Weights of a small transformer language model: untied embeddings.
Each number is 128 + 24 x the weight over its row's rms, rounded and kept within 0 to 255. Layers, rows and columns count from 0. Numbers have three digits each. The size before them is the row's rms in percent of the matrix's.

# down: layer 7 MLP down (transposed), 512x320, rms 0.297, rows 368-422, columns 160-239
# gate: layer 7 MLP gate, 512x320, rms 0.323, rows 369-422, columns 160-239
# up: layer 7 MLP up, 512x320, rms 0.328, rows 369-422, columns 160-239
down368 098:084169118142136142115176119099112126141119117113161159112118132144147132145142136092100132095117110103106126093141109097162113170097129135165168129111122188110139111113146115156124098142132128141140136111088104137117118127129132077173134128
gate369 098:119123130137119096123135132158128114108139123165122113110103153145141126138119136086110102147123137133121142126122162167157130113150139091167121123138162114086175143138090164128138150155130168112120163140148158092141128080094108116102087147
up369 098:087144199137122115135158148141147146141155107114107139081144144150153137126139111132108138109093126094116134115143156145135137094110128150152094174171159158147132097126127095109135189114094117148113135122140131190114140132110133093155126099
down369 099:127100137114114150164138154115116179109109102115109146160123122147130108084117132137120096102141174153082107100157136079161100103146122145131142105134173123135139133099122132096153075120120102106114143105086104109109104122142155137120143135
gate370 099:134060184117126142139146124152129146139128130156091125166162119128106120120131151149144171092126111149111134132146118089154098140188087163064118127068100098128121121130129153132104106153129169111136107169132174163150154141142136150140168114
up370 097:100149130152125132142105143130157104128150130113153112073133134106136154130155074128103120145158112124101134113160121125074159150130119098132130136128112130113079146118101127142125107101149128133106109159101129130090115097140142161105117148
down370 097:125114096106094125143125143121090159090138109126129159080119178152101103130123106096151056150118137082154093139139098153094121090131155138159166154118115123109079115149142108122087130135154116114119143105114138140123081122139104142051128138
gate371 099:132132148133184151147118116147109122099144113132147136117143118155125152151123132171122110094120122101155143114138135153126152115098167139102109120133112133139113168110125130102123110106104142109151091120081109107124163120077127069132108141
up371 094:125114134184160085150108109177124127104109137146087163151085107104125146129139137130120109158134142159092162119127157085138112134088124107136167117149125130101181107176143152115104117131145143132099148102119116130126114134129115132119149136
down371 096:130134130145128173161148123140151153143138171126121149153145115160109110160089119132112184133118126131138162135173131142101140093115134150113139131117170107110147151138066106154154161141098155082136104139131135122129157156146168130128074169
gate372 111:120162140156165113113096114139116164169122141113123210089152111131130093137077147119135096140125136112130175124177104146161164111159111127137149113147141109127154144132092095123118122096108158140117125100138149129135064102089121089109168173
up372 101:131121142126156152095184149150124127148100107119124081137133159124131137121097114096155146123155087104112099074115152139135088109102124134119118121135090131145116111120175192125139129109132138150139153177095115145101116185134139131094108101
down372 106:120110139100115175113175143106147142155164110130163121136139094150142151105168162136154145147056120148132103124054122133099094116082122123138117103159148153112147152121129149149136111091096125125109156161138104111107143159167113140100129109
gate373 092:122163122158112155149114139129125135166087152150089128135177174120174131112099153091098153130143151093097122132138150154111115125154165125150162146101098099132113144095110076135146171160148120137112150146173101154105113128134137079107125109
up373 087:164142108119140129137086140132136156127128112152131128097072113141112116114110133138144114091137161141110145117193098114112117137118119135136089092083107124147116131143123166138117118127091084100118135129110150110124119089155145115121085110
down373 092:125151129102150133164112132107167102148154082132135132145130119150152110123129165130149150089147124125138147118106115171122114111181095110149169121147104098138085118118109142117115109116079147157145131190148114143123097097123126108150114154
gate374 111:137132147126100123090161075120137139149123114140122102088140115162151128107125115119094110145130135116098108126117161164189128110170122137121136152136161107126139147145097093162090124067144183154110107115158091106123159095077145108162126120
up374 120:136126133076114140084112113118131166139142127160155104134131123148119099106149154158099110168179130140072144146124139114162105141103103082106137144161160129153151156117113107166090100075128160120126084109117114119130157114097128127144144143
down374 111:118110125085089109135127128100143144139131108145145155131114130164110113121136123143137102147120128113142128110122147114136119129156126134129137129147142150137121133141125119113135118088159124146130113122136117134121161110122127126123130150
gate375 089:130080136081090151113156121127125100151111138087158124081094126094087146160119122139075143124109097120124123119067146140123105153189047144163141132131112149122102148110107158108068141139132156100126156091109155172132087123084154136169167133
up375 092:089123120164113116121145166114122122125160140111117115124102082133138081140147139155118123127125136082133149128118142101129118080134125141089164100135083087106130141149114118134103107139129125107133132122104174165133149135184108125124163123
down375 098:118124155120115119113146078107189133183100130160156155116156131099109122109137145144124139103094115116132125144148169141109142180136142122138143083097099126114158130139109130079110150147151119125142088145134142166098111101161107097111184141
gate376 094:109121146127132147149106113128136064114104125118154124118124118153142117108122102160119115102109099133135143164101125137096104127140139128152136153131106194116096163130170149143103120101116157153081137109126122103165150148102097150114128156
up376 101:122153156132142111134132100144136170097097193116110136120142130145124137109106103098095125131113113116147109162085138119136098077095112118140097141145121169098084160131106138130150105153154132107130176127115100095137160159104097129151173137
down376 103:159139161138135143129153112181171146139156127107119098121118151115119121134167118103129087135105149128136139146139153148148133094101061079121135126131148100148053153139111115106149138158134142132097175138122155121116153144146192166171123135
gate377 093:149126125130119154097131115129164146135187109149139135099131138102111150134112106140074112079084129124100111131135102146113124100106103140124130129104099117133136159165113149103108154129085145108141160166157099135152127147127150203071162139
up377 094:152115089114162154059104110124125134108090158148137151106122137156132112125146143098107120138133159112158121151104140118171141143117139141107119114147109101146099133088154096151068134169110139151144130102154115136129197146115129121130155126
down377 097:164146097089133106160137099089132114158124128139121116151144133096153136167165096098141121165150141146160134116149131142106162156108149107128124113131149148200117133131146096129168130152107126110128120136117113070125132112161119107174155139
gate378 088:098147147118120095140109127098085152123094145138114165113176082126163129094119130153095116100160066130078136141111143144115127128165136122158120115121112171115125139160094150082119169102098093172103110080147136175106106101116119174127137119
up378 099:143153157136104128141183107145095122065136100085135084141126110129136084109139124114137143150129120137147136139079135078111156117124138117089109169145110162122152132140114140209149091100139135103157139085118118126126131122145142129121126116
down378 098:107123150100158103096131103154172146150147139168077118173118156129110085112135158145160083167100120076126110114150150113140107115127155116113119101087092168083153082102141101133126123138117120154167107111109153154161128107148083096133165103
gate379 102:085102134129118093142127133142111121130127099117121137172158148118127112086118133142071093101114142076136161074155119140144160111113116141155099113126125088103173119117104118109087106085088123120110160107109170121140108144101107145127090140
up379 104:118134164166067103119125128117163122136065139102101208123121138150157126134115141113145099148107086132062186131129111108146139066160115119128142151146107091126124122150091133127116139122133156117071147117114132113104138105099109152150152123
down379 100:141091133170127053180150118095096112109128151125114121138141146120113123129109119142149058108151137155131137111152160183125140165117139147151139124106143125118122109179189158116115122132107150151116126140122133168114139139142112140114093092
gate380 096:130121133158180132140110091114113133120110119117099074130113081159120135105159126118159162143157097136121130131145131162139148090113124118125135107136080090124143104156109096117171130101109110103152132110156140169125111091148132168149132096
up380 100:129073158143141141100087170097103099111143155168132127098157156127119143172122123183153131157128113122157103160151119126166136195127136172125091116105107104110127149123079088110128139147109095117136116157166136114125115132121153124149132124
down380 104:132097179157148128119142123106144117103119123131170127132104146103114125155106154111150118159115138088094126119145139066139114142121136125159087094102129118098126165134142149152142123155174121100155115100132116122132115074105133147129134167
gate381 096:151160106103101135143146094126135087124134122103123118124160137081113135138167089130088116099099162066142135153123114139116123149118136133112088077115137113130117138165162177155140087089098110171123127086097118114086106087104085123140160115
up381 097:106166139144122094103147118133160115085110121118174092102160131146131154170136143103091119109133115141135157112136159122097129170083139141156144098141155119144171117136177113124147142111126132149120124122108132128148127142108106108143096130
down381 090:122152102109148130061105099143122105103088136157127182131068121146140141106118152115127177135126128118153101125118140133110110131099137092127134114138112158136118140103065137102097139078104103134124103155118106131181176112112126137112129148
gate382 093:123119102143119139138118132121129120104107132134140132121138121153111141178103130177164116140143112156135116138126129124142118114084129123189131129101132141105132114156136100179139110148133114102117116112085089129122134166136141108087157111
up382 091:166144141124133129139094138138186170186105117097157136128129157125137136093128134098114114104122135126120134094113091111099125103140167174097130108135121092123107110158095132102129158120132145130165129121136164152080116113090093112119127135
down382 091:143111152123123117090132132126127136150144100124132133119150119130151107139178150125100149163148115093153114123111142127159139155101093145125119119120145145087091140123118123129092175152109125139150098128086147153137145103109084086121127158
gate383 091:141141127136150096102139134159121105166128112121129111114171094141145143130126135097097087122102123111131135097134126132130158120115144112090122104141104094105138173153127131091142119108144128142180145142132099122099124162118160169160113117
up383 101:162119123137158127127165141115164159135151126125146163121151129119094143076109132167114154111134120123138119158108126165135129146136118159120138156133138122141129136147125116136105108151147089103156114112165129114129140173103129134105154115
down383 097:112130166120122124124127147123137089119106149107092140119136118138141127124110152146108118154156118097142158119131127099132112107129152110114138114100143089139110139176117122152101149099148165125143117145120127134124149079080116067129112173
gate384 106:101110183137148106181106157155146140102096102137113157092167157138117138139143115116132122131131146131166131128148122151175168100091112111140154108158127097159144123109140117071163135143100134132136128150142167104111161129114132075117157099
up384 104:117146138136153150127077147126064130115136142124128114130122128169132157135116146161094105116145147088105144067110117094079100124163142160140153113083136107137101158130115140175130190141105092123101127158145115104133078164164142105143134112
down384 105:136087129117073124141092126156127104108128135174135121148102110163114141111145114102140128083117101088117135140119150141140143151098115107116078171132196121093090073127104146109101122114161095114125148137128157117166074144157139139155103135
gate385 099:139099145126092142098160118090170121126131125133139146152137116142165105140122108137180132069128087108121121125128141124084108100127116102123110097137122093085118108141105121175118129108130116140157115116153144151114141180086167118147157135
up385 096:112123144128118129139157136154148145133141139134133096132124147159094125135106114115091098121105199174119131145110118149194111094093138120127104125094101126099116145095130169131121132130132128098140122130103151130123133093135108163083159108
down385 101:117127130107126142116172127119141161137160106083135089118129098154084120135085156124170126129133125127094134140167140151165091147070093131152118139132142124098103158116118133140084130138112101111134120119126115114095116151148154149124160104
gate386 092:133125126121137103150145175124144109147144122137136085138126120164183127158100089169112097132094116095155133129114143100092137122142132143103154103121112146107152134123134116081104126111130113097162134091134175131165138146130129134120149155
up386 089:127120085103103122144093164145114125147124147107125094131096121129125136166150121120157150160120122124147121116166123079098113099137146150112145134124092099101087125113111163093117101119096161103113146118132142159153153129150145118110102135
down386 090:121129135144070124120149133168139157161130139146133131106102137159129143150120051097130188160089176137171138094166106093128137108165174136126120133120120134123120151123132117162134130110119099119174123135104082088125136130111144118151123143
gate387 103:137136088104158140086176120165141154099108136135115125098145088144146157136165119112123096136126181128187096136112169136106153112159135106136128159142110085112129174115106119113143135120074108139107153151089152133073169125129138130131165138
up387 103:155152151151121140134106110125114067143117100172145151114162125126100153122131137137087119147169147099143067118122148142137209093144149099172113114165112090123124153137158150118159140172099131122102102163152149149131134130121103111155120087
down387 104:130131088167149145157113125180101145121174119167111143108103134126146122156132085145151144139158107175109115150066150132121136128131135150138084134086126175120143102141146135127109126143124093118152108130104148137072148114165122117151114134
gate388 108:134092136125139126126134132115120129146166122152115146116109129137110136125124131124145091143116048110152087135097121114113109162118152099131106092137161140106108081131111117137088172118116104164143124127149142118123158151130124097132132116
up388 099:116099104110135157137142160151126159092097130118132095107099107106136102128112143092123138128142146105144190107142134072133156143149142142129127076128125154137105154130121143147143108133134149146178111105097176109111136130102144127151136164
down388 102:125143092105093116088107146147176073142141128131132140145118148144122114144153122145127138110120127139138109122128141135141112141101118140094130171113129119149140134158093115081109136167128085174175170123130134170120152145116176148132110142
gate389 111:126141130115104136158128108137138156100135089137122114070132139113132128136129137085067118120105081110112133127094112110137100119107136132150171141110087144061132150137108147108138103123121134110082129121108162093117135113083102122119120143
up389 106:142136114115131142131100125114141106109122084128123131169168114127137123133137124131059162176109148114081138128139144112123126137129077108117087142088138107123125119099160083119088152148116126139108133152156133115146139151129152147162089126
down389 106:116124151103155111161123092092136100134149172144143128091131143137126105149138137105103116139153116156129155085093125120135131164132120149092112113155141114134094142129110132113115150117108065134102119136169105155168110109131130151139154143
gate390 099:130125127124142146139156126107082089146146150079126139078161133119137087146220093138158128129129137163172094135090139152066159139133138078118107158145090126151131126082164098099122113115120088116155140077120093112088128119135114147155153146
up390 097:117094129104096120143127091093086136139148154105143095131135093126158160109146101151141116145115098124126101129159124113112094132126130159113157143141117144149122158130122128133110110144160115096135127171141086163084153101105150082141142128
down390 098:155122125138125089128115143141148113128114116117123053132165159074147139086111161142110112125128102099108138118141112157138117178143151129167136117102172111090094134146103145152166174134111158124143106139161108185097154098120133134074153119
gate391 106:129132166137106159171155157111154158154103107110078120141140189142121129124106108124133069105155140111099143075124107149106112140133194167139117184116145122119099092135136142141130158139129122123124149113121142110138135162139151178075107119
up391 105:087140132123172087144162088132078132128107159099113097157119132090139090137101112111162097142114128153137144161094129142120092119104121115122122098155129111104133129124133133097135143102127164139083124132119142083142155143098074121181113190
down391 105:093117122105095150142132132149124147140116148148114102124118107104136128112125105127120150119115156114153128147107111137151160082104087136114138114112150095084179153120140147131103157107093178149123119159110112158131150138109149097169128143
gate392 099:133116129116125133174143143106075146137155163146109150152139101151188141153119067081113153156173163138095102119148088129128137128141121116165116114180163157164106131144126154151134144126154185117132117129103094135130163166135103118106135146
up392 098:131143102144112114119133171128099106187117156174136173170147112185163164148124096132136151101167142139094147201135124114122096127154159119137145151105089134101138165116112129099111094152143119129104133173106101071159164134151149084105127128
down392 098:150129162115141149112117109124125117113090080133136159112162142105127147133132082154109087097132124125117127121127126164110117118145135119099113152098135090131124117108111160119083096099151112125086126094119131144098127070133140127111094226
gate393 105:110151114146141117107112176116149123138071158174124173145125199133092135109142123139138137073126110153102163130146114128134121122117106100166149144140127146120134088142123124141123106125150137150093137134099134169138096142133113117096108142
up393 101:103135181133124128124139103123159136118167074164121137140123150112141170118121175100111107101096127096078127119106096136149122138132140167151109108079114185131122122146145167158156134148146068128133146122121113104128136141098084100142135075
down393 100:131099117116056138113095124131131102092095133117119108134123140134111110131093096092162109174083147154115093117137163134133118097130143136152108145130084118116175124128119111163122091094127110141145133115123128098116084170105089116070155120
gate394 099:092084156086130116164103144131141138120086127088130101145157156154122146101162118147126139168134104117139131119149116128130109108146131146121114110057109164137179121092144128147104159138086101149115093107159108106130112143150153159121120139
up394 098:105103124137171162083150101145105094138118139147106121184131109131125140131108114111170143114093155125141093120116127142140133075121108107088145134167129129132120171135126101148125138105134124116122110129076129066122147120120144100132180092
down394 099:109132159141119131108122152116146090076075104117128096130127165170132133145060137111140149127120149132161145150135138102119122185109109100130140189159118096142157175151111155094101145134101167169109123150128103127135138098145144127145130080
gate395 091:136103116149107116112092143120149111131141143112118104094150113105112120146125115150099151136145114116135167103107135105091122148107111122073110147127112124096141172104096166113075126106152140143143112145135160125154124074166115113138109144
up395 094:171132162143157127132105098135100129126163140188106063105097104136128087152127170094088123142121094090114124130096104131164151110103127134088149130160082130144125143115115125122126101146142133086143146092133158169113098139116117114120140127
down395 097:129126132106130130144162160132119107103079096161103135146137180168137159111161112123085144101128122141148131140129143110141119123145130111138124093123126130140148099138116131107131118098165080102136126124126120149143096145149105130118137147
gate396 093:114073115112107170127160184144105169123115131138129114153112132141122113115132140120114136144140129102118164108110130131137162178105094129155136093097109156102149097135122126109132112127140126167163138141125174128146164115110125137070143145
up396 101:146103104116171134120109158160135152108157148118117136090127132120134103127119170104159099145122138171101096154130095132111115128115101130089142101136151185107161093164139116133144104115166143128117136169122182106140126124119159118134153133
down396 105:151188135115108110145112133131152115125157128114157130118106136103120086112146146141114114121122158135114115145125117165133094155145131107127131105137127138109134144153148122128138130122116109119090129167148120141147128154076095117120156117
gate397 117:078141180128124126143134125126148139139142133100072117113127157177153116154134141157150107085120125120107146106121138105167114122157123145147147141111128131073161170163143153168149090101111113135143136105097104088182110172087154130142064125
up397 122:093154105166137108125072143137093149103092158080113140142128126158184102134160153148148094076060128077113108127102132126121144153156133135165107114124172135089120109135132120123142108111112100108104134092093118134113133181111125158112123114
down397 114:139131131123100106146153102064124139137113132127106095136103166113142101110133122126089121170085139103106111101147122195095110098145148117155177112120151124108149105140120114137125142190143123118056094131106136110083106101152121133125130106
gate398 101:140117133094173136127119148102163151140145090145079131127160070141166087134121073161130134092093163105158105128141125171110102106118097098120129131122131099096110139132130153068081147104081148117089162166100140142114118176113116109136109090
up398 102:146142086133156125132108137177116146124104108104131105180104132127098178125093102121116135155128151145124116151102132153159133109123154107134152142137110140123106136134151162152140152138141124128149136106127084147117094105147159128146177096
down398 101:141108097099153098123091133132112103127132148105106131151117121116142137138108111119127127178087146141139119083112105117162146109188135151166123089142124158126124108168125146180139163166118104113092144144137135144155148124155152111094150139
gate399 105:162110145143128118154113104125073148109112125129076153149128100114156161112146119129125088142123182129110109129170101091130138064141130116147114133154125184145139121133124142149149146083135136095131117149110115137120139147105115172124132179
up399 103:111140171079124083096128123112058134092139106143095142124137128127121108090133109148136091154123095144172128098125112134155128126151100142165168094117117141138087150151136128133158089068134148144117115148097146120116156162163140158112154128
down399 096:118094146110169116171151128117125127104134127152136098114156146146113085174111137124129103092139072109142099039121118115091113102130150152137147111101129124145135133132147154115142161112141173140125123127149100128103115109153099121134134154
gate400 102:166134141150093137130161090108090123123168127121131130139135146184143195140099115117143073186112138144079151092125145188111122094145190128145158137127117132085090136138175176130135117130126140115099138130143146162086130130132109161102120161
up400 103:142123116147077126143144112138160151136115108135178110077100110114149188133174138187110158129140124115121098102152115097106082141130155122131176131143149142131119149099104146150146169102097164119138103153122093161166133108103124122168152101
down400 100:120079156123147113097131138113103144114112077148136155152124180138139115139126118083166161154106140093137124095131144136139120102091140178112087119155145141132133135155122136122145118140118136125072141112103104162111126138122056096105106109
gate401 097:163116138126088127143176181102117138146138161119156186136104098123148154141134131114142093094128155125165110153162146106102141125093089133106115122136098130106138136145154118138126107145141134100142141138106127117163121145156124099138171131
up401 092:120129154130137164098111130133122155141131113122173151115130138138137136113118147133122150112137097120139130121072136128164133154122175101144060111124149166120081146153128170093112106114075109109120109041151152145086120107105117135102128121
down401 097:109127134101108103133120139121104116150151117132108101113145110139115115117159097130110149140131129128100138126115127148153139140158115107118125061136123119109101159082137166126105161120157119139109141129104152151131123102145095109106094168
gate402 095:126130119117167130134109124154095121155136084116098129136129112138193099139122145111098121139140149106153152120172126118123123084118153140118169114068130105144116093121156123127131153134122125134129119152127171150150094129151138124147090153
up402 099:153129126099089151166172136130104148134111157122132108139152169135150073156160128137118135154134132125139132156148165121114153137121075154160095131148154107134178133109117131157116121121133128125113126138117100132152145116114155116128142128
down402 100:134123122069093102080125113144143110129097154112067106116113123080109098156153149114135083117140128150115115156125168140123113143120128103112103146137145149194131188144130088149180139117145102133095118122155129128147130130110131140145138117
gate403 100:108092139097101107118084149089144144108103135111182132099128193147118147114138142152130109136140118114116110114145182095085122130093136136145184155143083126152115158121168163122091097100139096116148103115117091165130104106139091107140113159
up403 097:090118135100121113145147133129114095068112177152113153144151154103134148124160112147159154134124115087169120136109155168116111125149149186130160130115108128105122114100157142101118141107107124130147095155139144104158113108152136107061119116
down403 095:105134132169114143122107135123143140111130124199132127125119125127116107147144148126128158118129108089167124132160158097128125142139084110142171157155131124118118122125134157130096130126114144114162096137175109135090127141149126100087136167
gate404 100:152094148146124105147135151149146103113098118125126111136132127174123121128109084161104090110150125163123138117137124154146070140109111134129149111072138132145138143105102082104093109099172165106108087147140164126064115153151134117112112101
up404 100:177119121128086144089137151108120161136154073136109124116112117113143138136102117153153143147141153090081154106142088090179073135160111177107113096152126145165120123118068074138118133177131105098123158099113108126147146139120150122125130133
down404 095:167111159088095117158132135091154136119098175131148104133119153114136120129108131155189148130146114133137119119175153112095124134091093110146164161075154104139125127080078091135124105172143114118140148133145160123123106179113137137156150123
gate405 107:138114102115131077123105125124128149157127148122160178135120126115134131105108109093112122168120163127131132101104136112118147112103105134128154081160102129110135139147145144075113141127135128154145199153117136108138093152113136130118120163
up405 099:133145085107118146118166144118103079095140144153156115090098137128074190159139157131142140149145113139119146139138117155104132135121100161072139146156125084157122117100098130141156129114154155085097073146152147159142143106145131133124140075
down405 091:131130149107113104153112160098064130098097110157130105178143140113135129148145102134164093105106077111111133161117144145140125132081104146116131153130133108170109106162131123109143136168149156130131142095131148137114125126145117129086110106
gate406 096:134087150161133150133101140140113183099141127164099138154117086105116136139090138124159087078160162151149116147160129164109135106153135127155138112139097123129138164113117132126124085111123149110118143138092106129145099119101123154124212130
up406 098:116099115096137093099164141120102112171094151109132096129134147129121147150133132144130129159141126132141113120163120118167135097124132096087152128150140155095093116143130102165118173130177168104093076102174141146078111126112119113156117149
down406 099:135116135155093181084172144162171150126140093127109153123150081103133123098093126130147105129115183128091115175104108096134157132130138099165142114123127128139141146144092115136158114028134111114127141096100131113105064116097145134099141151
gate407 088:154133139136147102145129150083159133114141119104111103102129124181129154109133150140098124108107182105147106155138114106105081108130133088151161136149164140117146116121162115089064081113049155097144141152175142113140178125161156142150081107
up407 097:146117132157141107134169123079112133104129133138128111149108145091093100132136085098117119164124102117116089160103142107117154076109139129094116108159124098136121149115150149121090142111119132104110089138125124103122116098137109098124158139
down407 097:138163126136135158106125126131107113064154145133149083144159080167118169151122138100107125122075145125110149143111156136135102142118122188097151102104155126115120098139143103133127118165086141112051119150122158123139134119102117137095155129
gate408 101:127121112151131105126133115119105147131131151125131150135127139114125126097130121138135101085122127103114141134127165128127121127137156099104171126139157124121126143148141143126149108128113045176131148105181102110149128156109126169104103147
up408 095:130133170161161126160101106100127137091141126126122141131156145113145091143146144115126114121122104134090074103092155141137112167121143168151099111114141136112108151124133101119126141098140152108122117144122138126122092145161074116182126125
down408 102:080119122107137133173149125113138139113122141146144141074136127109104120142104141098137141108152155116149145147141147163076147096113099133104125141161103140136111125148089162092125137124129112134134117136166116121124098084125141112139130119
gate409 102:131148174132126103152118118125139115172122071164115142128169111146173103160139122141158152139093084148148151139148116104120118170119105114130096143137151097219113147130132144115113142099118150183114121145135166126134127118124168156120171150
up409 101:154151106153123123133137117133135130130130153131163128127098141158165105128119142144134130162157160108162154123126131127171104118141140106142117119102170141123111128101121127131135083123113132144170131109141096111126124100115078158140132143
down409 098:139134134160148160123137149167109119130162125117144099109108124152092155113120105148116094101100169105139154124133189146136159067136138100150094093127131140125146141153134174142166108133111153162146140084146120089144109125149100118126148120
gate410 098:129119129142108152119179115151136105119181146156070125109142117127139143118119133136098110085118126159095098154098096117090116142101119118101144143096123152066116129149112130155107129146103123160110113087119134114110154082145097096109114132
up410 099:147139138143123121101112097152101111109143155101125163110134103122114112100154120128125128125109113127112123112104148118127162140134140112126137146125086116146113125105131145140178148128124113092133124086126147156100154108159094110107122152
down410 104:095123104161121104134139154105129119109113114181126140142132116165097112144143133101170088140156158135124140121139145098099144096147170128142097111138123108139123136115135125096119102142127138146093150132131143113108125128124128105170155135
gate411 103:106136131085138107101125110088058147140167160137150089138152166122146127170162122144149109093133151139152131125120113150120127121119154097136154144107155116142126104133139129123146108102103143167077147119152148138121121176118145139101157143
up411 111:151089117113181165174111130104149132125152105151093128078122177157113097123122113085091137132140172100133151136148158156115107115167125109140124120143131112112129166136103066120110157138145150167137117163123186106164155127109112112147121097
down411 105:112074140121144117171131162120131125135090109139141165136132089117111089116166131119117151125128141113157141122150091153118138141091119156134137087145143095179126113127061152105122138147150116124129136086109139080113148112134155052122123153
gate412 103:155148127131173141143130137113107125128146105160110086140127158140114175087160143165151084138126129148165142136097114088101118147108148125136127131139172117105131128129140100114147133065160130135104108119125114144170141160093122144102083124
up412 098:105116150152128130126140163133132153131103124064136161104157137105134084152106139127136112130105123162072103130142129139158147143157128146125155145132075139169128118108136128140155148184118104132129173117084135102154117101135140165152129135
down412 099:119114113140136117139097121131085136147151101125143113119149150116111149130109127165106123134113107109058138124132087140122117148137114165110136113168134160171147150090130086114128120163153134078121149164115124121101118164085130128162103178
gate413 113:130117159141115110099111149102104128158084122114105097156147104150145147129124165097125125115148140139137116119161086129121109108119154159133131122109131123143128096141161130104147095114128121160117169151152185104132161134090115105115123162
up413 113:167111126122124177133156122154096123115148145165121130141110179115112123123126068143112100168114123144121114149118127107162134129128139119127140114139164059084119140130137121138134138123146123130166135145141123121136131103129154140110131135
down413 108:114116120114184157184099126112129091138118146143132133145093118164155133119139149096122144108121144095131143102126129134129142168186082147117088123145128129177109168128108114125111134111157098107140067132161182139175164100162147111136168109
gate414 099:109100072119089116136128123129173119115107127156136111123138135114117131152175132113104117105151114162143128141111118153115131129172129100149112141166143091192165113106092133143135133092105152104151163131118129180116129122103100119157149134
up414 099:131116138118113107122127106095134124148114163119091111064121125081128151126137118166183109040119120144189102116149124131123119131123144124103137059110155154098113114113140149136125162169128157145123092108126123100138132143130149124152101141
down414 102:121126130123109131114116114154129132098144135130129140107138138116159186093150102126166116143168133083145121161127093151191141100149086106148147133144117129152160096094054137139153115138167151125142162117122155136169142106133187148120143085
gate415 100:140116122114121143105104080091140096119120119122107132097085116164126099123138140141112123143186177158151134145169131100134103146093124123148105083123141082089107135142126110130091092152138138141127125117148142158134118134141152157134121133
up415 100:125129123141137137103127098121080136128143070159141127127138124137138117152135092144142119144139119134142178155149114120132119111107111124197089132096123154111116120130115135078118137129118120156080140125138136085137150084128115156129144138
down415 107:127088094131121102139151109128125098136119101093098140088137146104148109138156108169148114149133137104120128111152147091124172094107082110145063084133155108140156168147110134072176133117156081112101112103121125127147144124139112172083141114
gate416 100:095138113131139127159119130177127146131196114125136111099138161119111152154123127102127140119107143138102144100135171119093131132092150161101104105123101146128119079135104134140166115124094108106170139130146118129169150076128077104070153181
up416 103:120155118078117102120152122119129144123092158179132165098151138110147123113130122092133139135099116083169152148132124112112128140158101134129147145127120111152124137090132114145122106109155072159157157126114083113109119150120143128121140121
down416 099:120151109136119091172114116120102147104095104146164154111062147131133177093133108107104094152128104134107126096150109105150119104126136125157101111125168134095146150097074141125125157124150115155097120102131145176114111143135125119116154141
gate417 101:061111152112127150136082123132126099096147091139147113116096178113097175094117096113093141093108063144115124135095162136159126108128115075203101147112104141136125155114126117166082104169145127135117146137119120118125126133135162120149121114
up417 097:096095123104110083142095139122152139132105139131144137107168081133091155101137100115107183146115128154149128146130096163142156134155147099130148103191120154147099157118144182141137109109075107134112107157107138129141150114137143142108095142
down417 091:094165140100132144113116107123103172116116079115149147180111153135134144091141108089141158149153147149164135126085146118083098115128140174178130111096126115122104145137167129109109082142113102165168120107132117096135139141139105153110122145
gate418 105:124099118142158122139128174156097108105123131126104137138085140147176092138128143124104111118125108099144096111130141146147059107112136112138159102152072138139111128104134180093139120112136133115144148123132137113144113101109116148156111112
up418 101:116115145113168155098099125126126129206142138115112139130131144136107136137167157108088122171130090140135113121121089167128122140126144133155138143105124173152084141147161157148131120094105109123101154105111117098148093104122148095157107163
down418 103:077105123171116105148111146119106110168142114147160130139153149135104160130093146153119129148115159123177132128132115157132101134172148128126159122142125110126112124114125105102137092137146139123130102166129146154164113153143128129113131105
gate419 097:123150142141155115133122101115111136111124141137122146095186143121124148097142106133118111115123151149132181110115119179102138133104115106111138140137109108129118110145108117099097156129057118143116130145133114150126108170162105151072156104
up419 103:123082129141091144125105143152167083093148132109137162136158172100101130154138113149134146139127112130138106108086143124151116151170147121134132135172125121107100162136120103100126130129133115113120078134141141161170118118125079097123124138
down419 098:116126123111125124144134129081156118116119177133115149150106128108115128110126150146147098105121137123166135150139121129086115147129163164142134132177141128087091136118126066117166132107105158148113128135190132120180127145156149091121130168
gate420 109:150081100130094124114147129105168143156081123136136139161113135118162117095198145110130141110188105115123073148126138104125110131137142140128177140150151132145105146143129129140142138089095169140170100124156130139181129144126059141112119111
up420 099:110106149153152145161123125114105157108123129136134057146134135164174150126123124098104146100085139126150129119128142093155095124138119150113090126135118118119145161145102145116135132129147125145111107153135164118161115125118137129110120152
down420 097:098122134102140083130128135155100148120141127080188081107098139145150113071101119126148108110109104120131144111147153085158173106134101123126144122128152144112104148104132065091086155114128149163131125166133106169150098156144134131154158113
gate421 101:142119085143128142117101104149163105136148135168163164099129111170126144094115143103136114110107123167115105083161090141133131125151105118093126135176114166152159101115137122136146152127122167162162127132131174109107131146087125103117133188
up421 105:175160106077167124157152128153144145140144127131085140130129068093158114116186130145107107121122181075158122148102143160158093105118172097138132124122146105136092155159108103126144151115092126111123134142120128127099118103142127120112169146
down421 106:169117136127155139132129141132140115127061112149136127128155145142154165105135103132113137108147130158153116121154146078153128149133159122137124113137109144131160141096100097148147168121107151135122137080109126117103114138145129184119067148
gate422 096:116100135150136125112163110104094150170157173137183160154150112148115124153161118098135107119161158112154142121158127098075144106118142077112132099135202152151133111108136117124149072125141123105112124111114131146113146145126151096147135136
up422 096:110125133132101123125158133135117136058095149146137105143111131091098124085138084118104112107195111176101111127147154154135130149095133121113163105114124109100124115111139151122093136135152148149145126141128125093084166163106112158111084117
down422 093:131137122155117166106160123143101134143136089144115165079130123083107085109141113144097146150125145120147095150155128124102107130142145138161135120120181124115123126123133157129123137163094112143127115155132138118123093085131130122139119155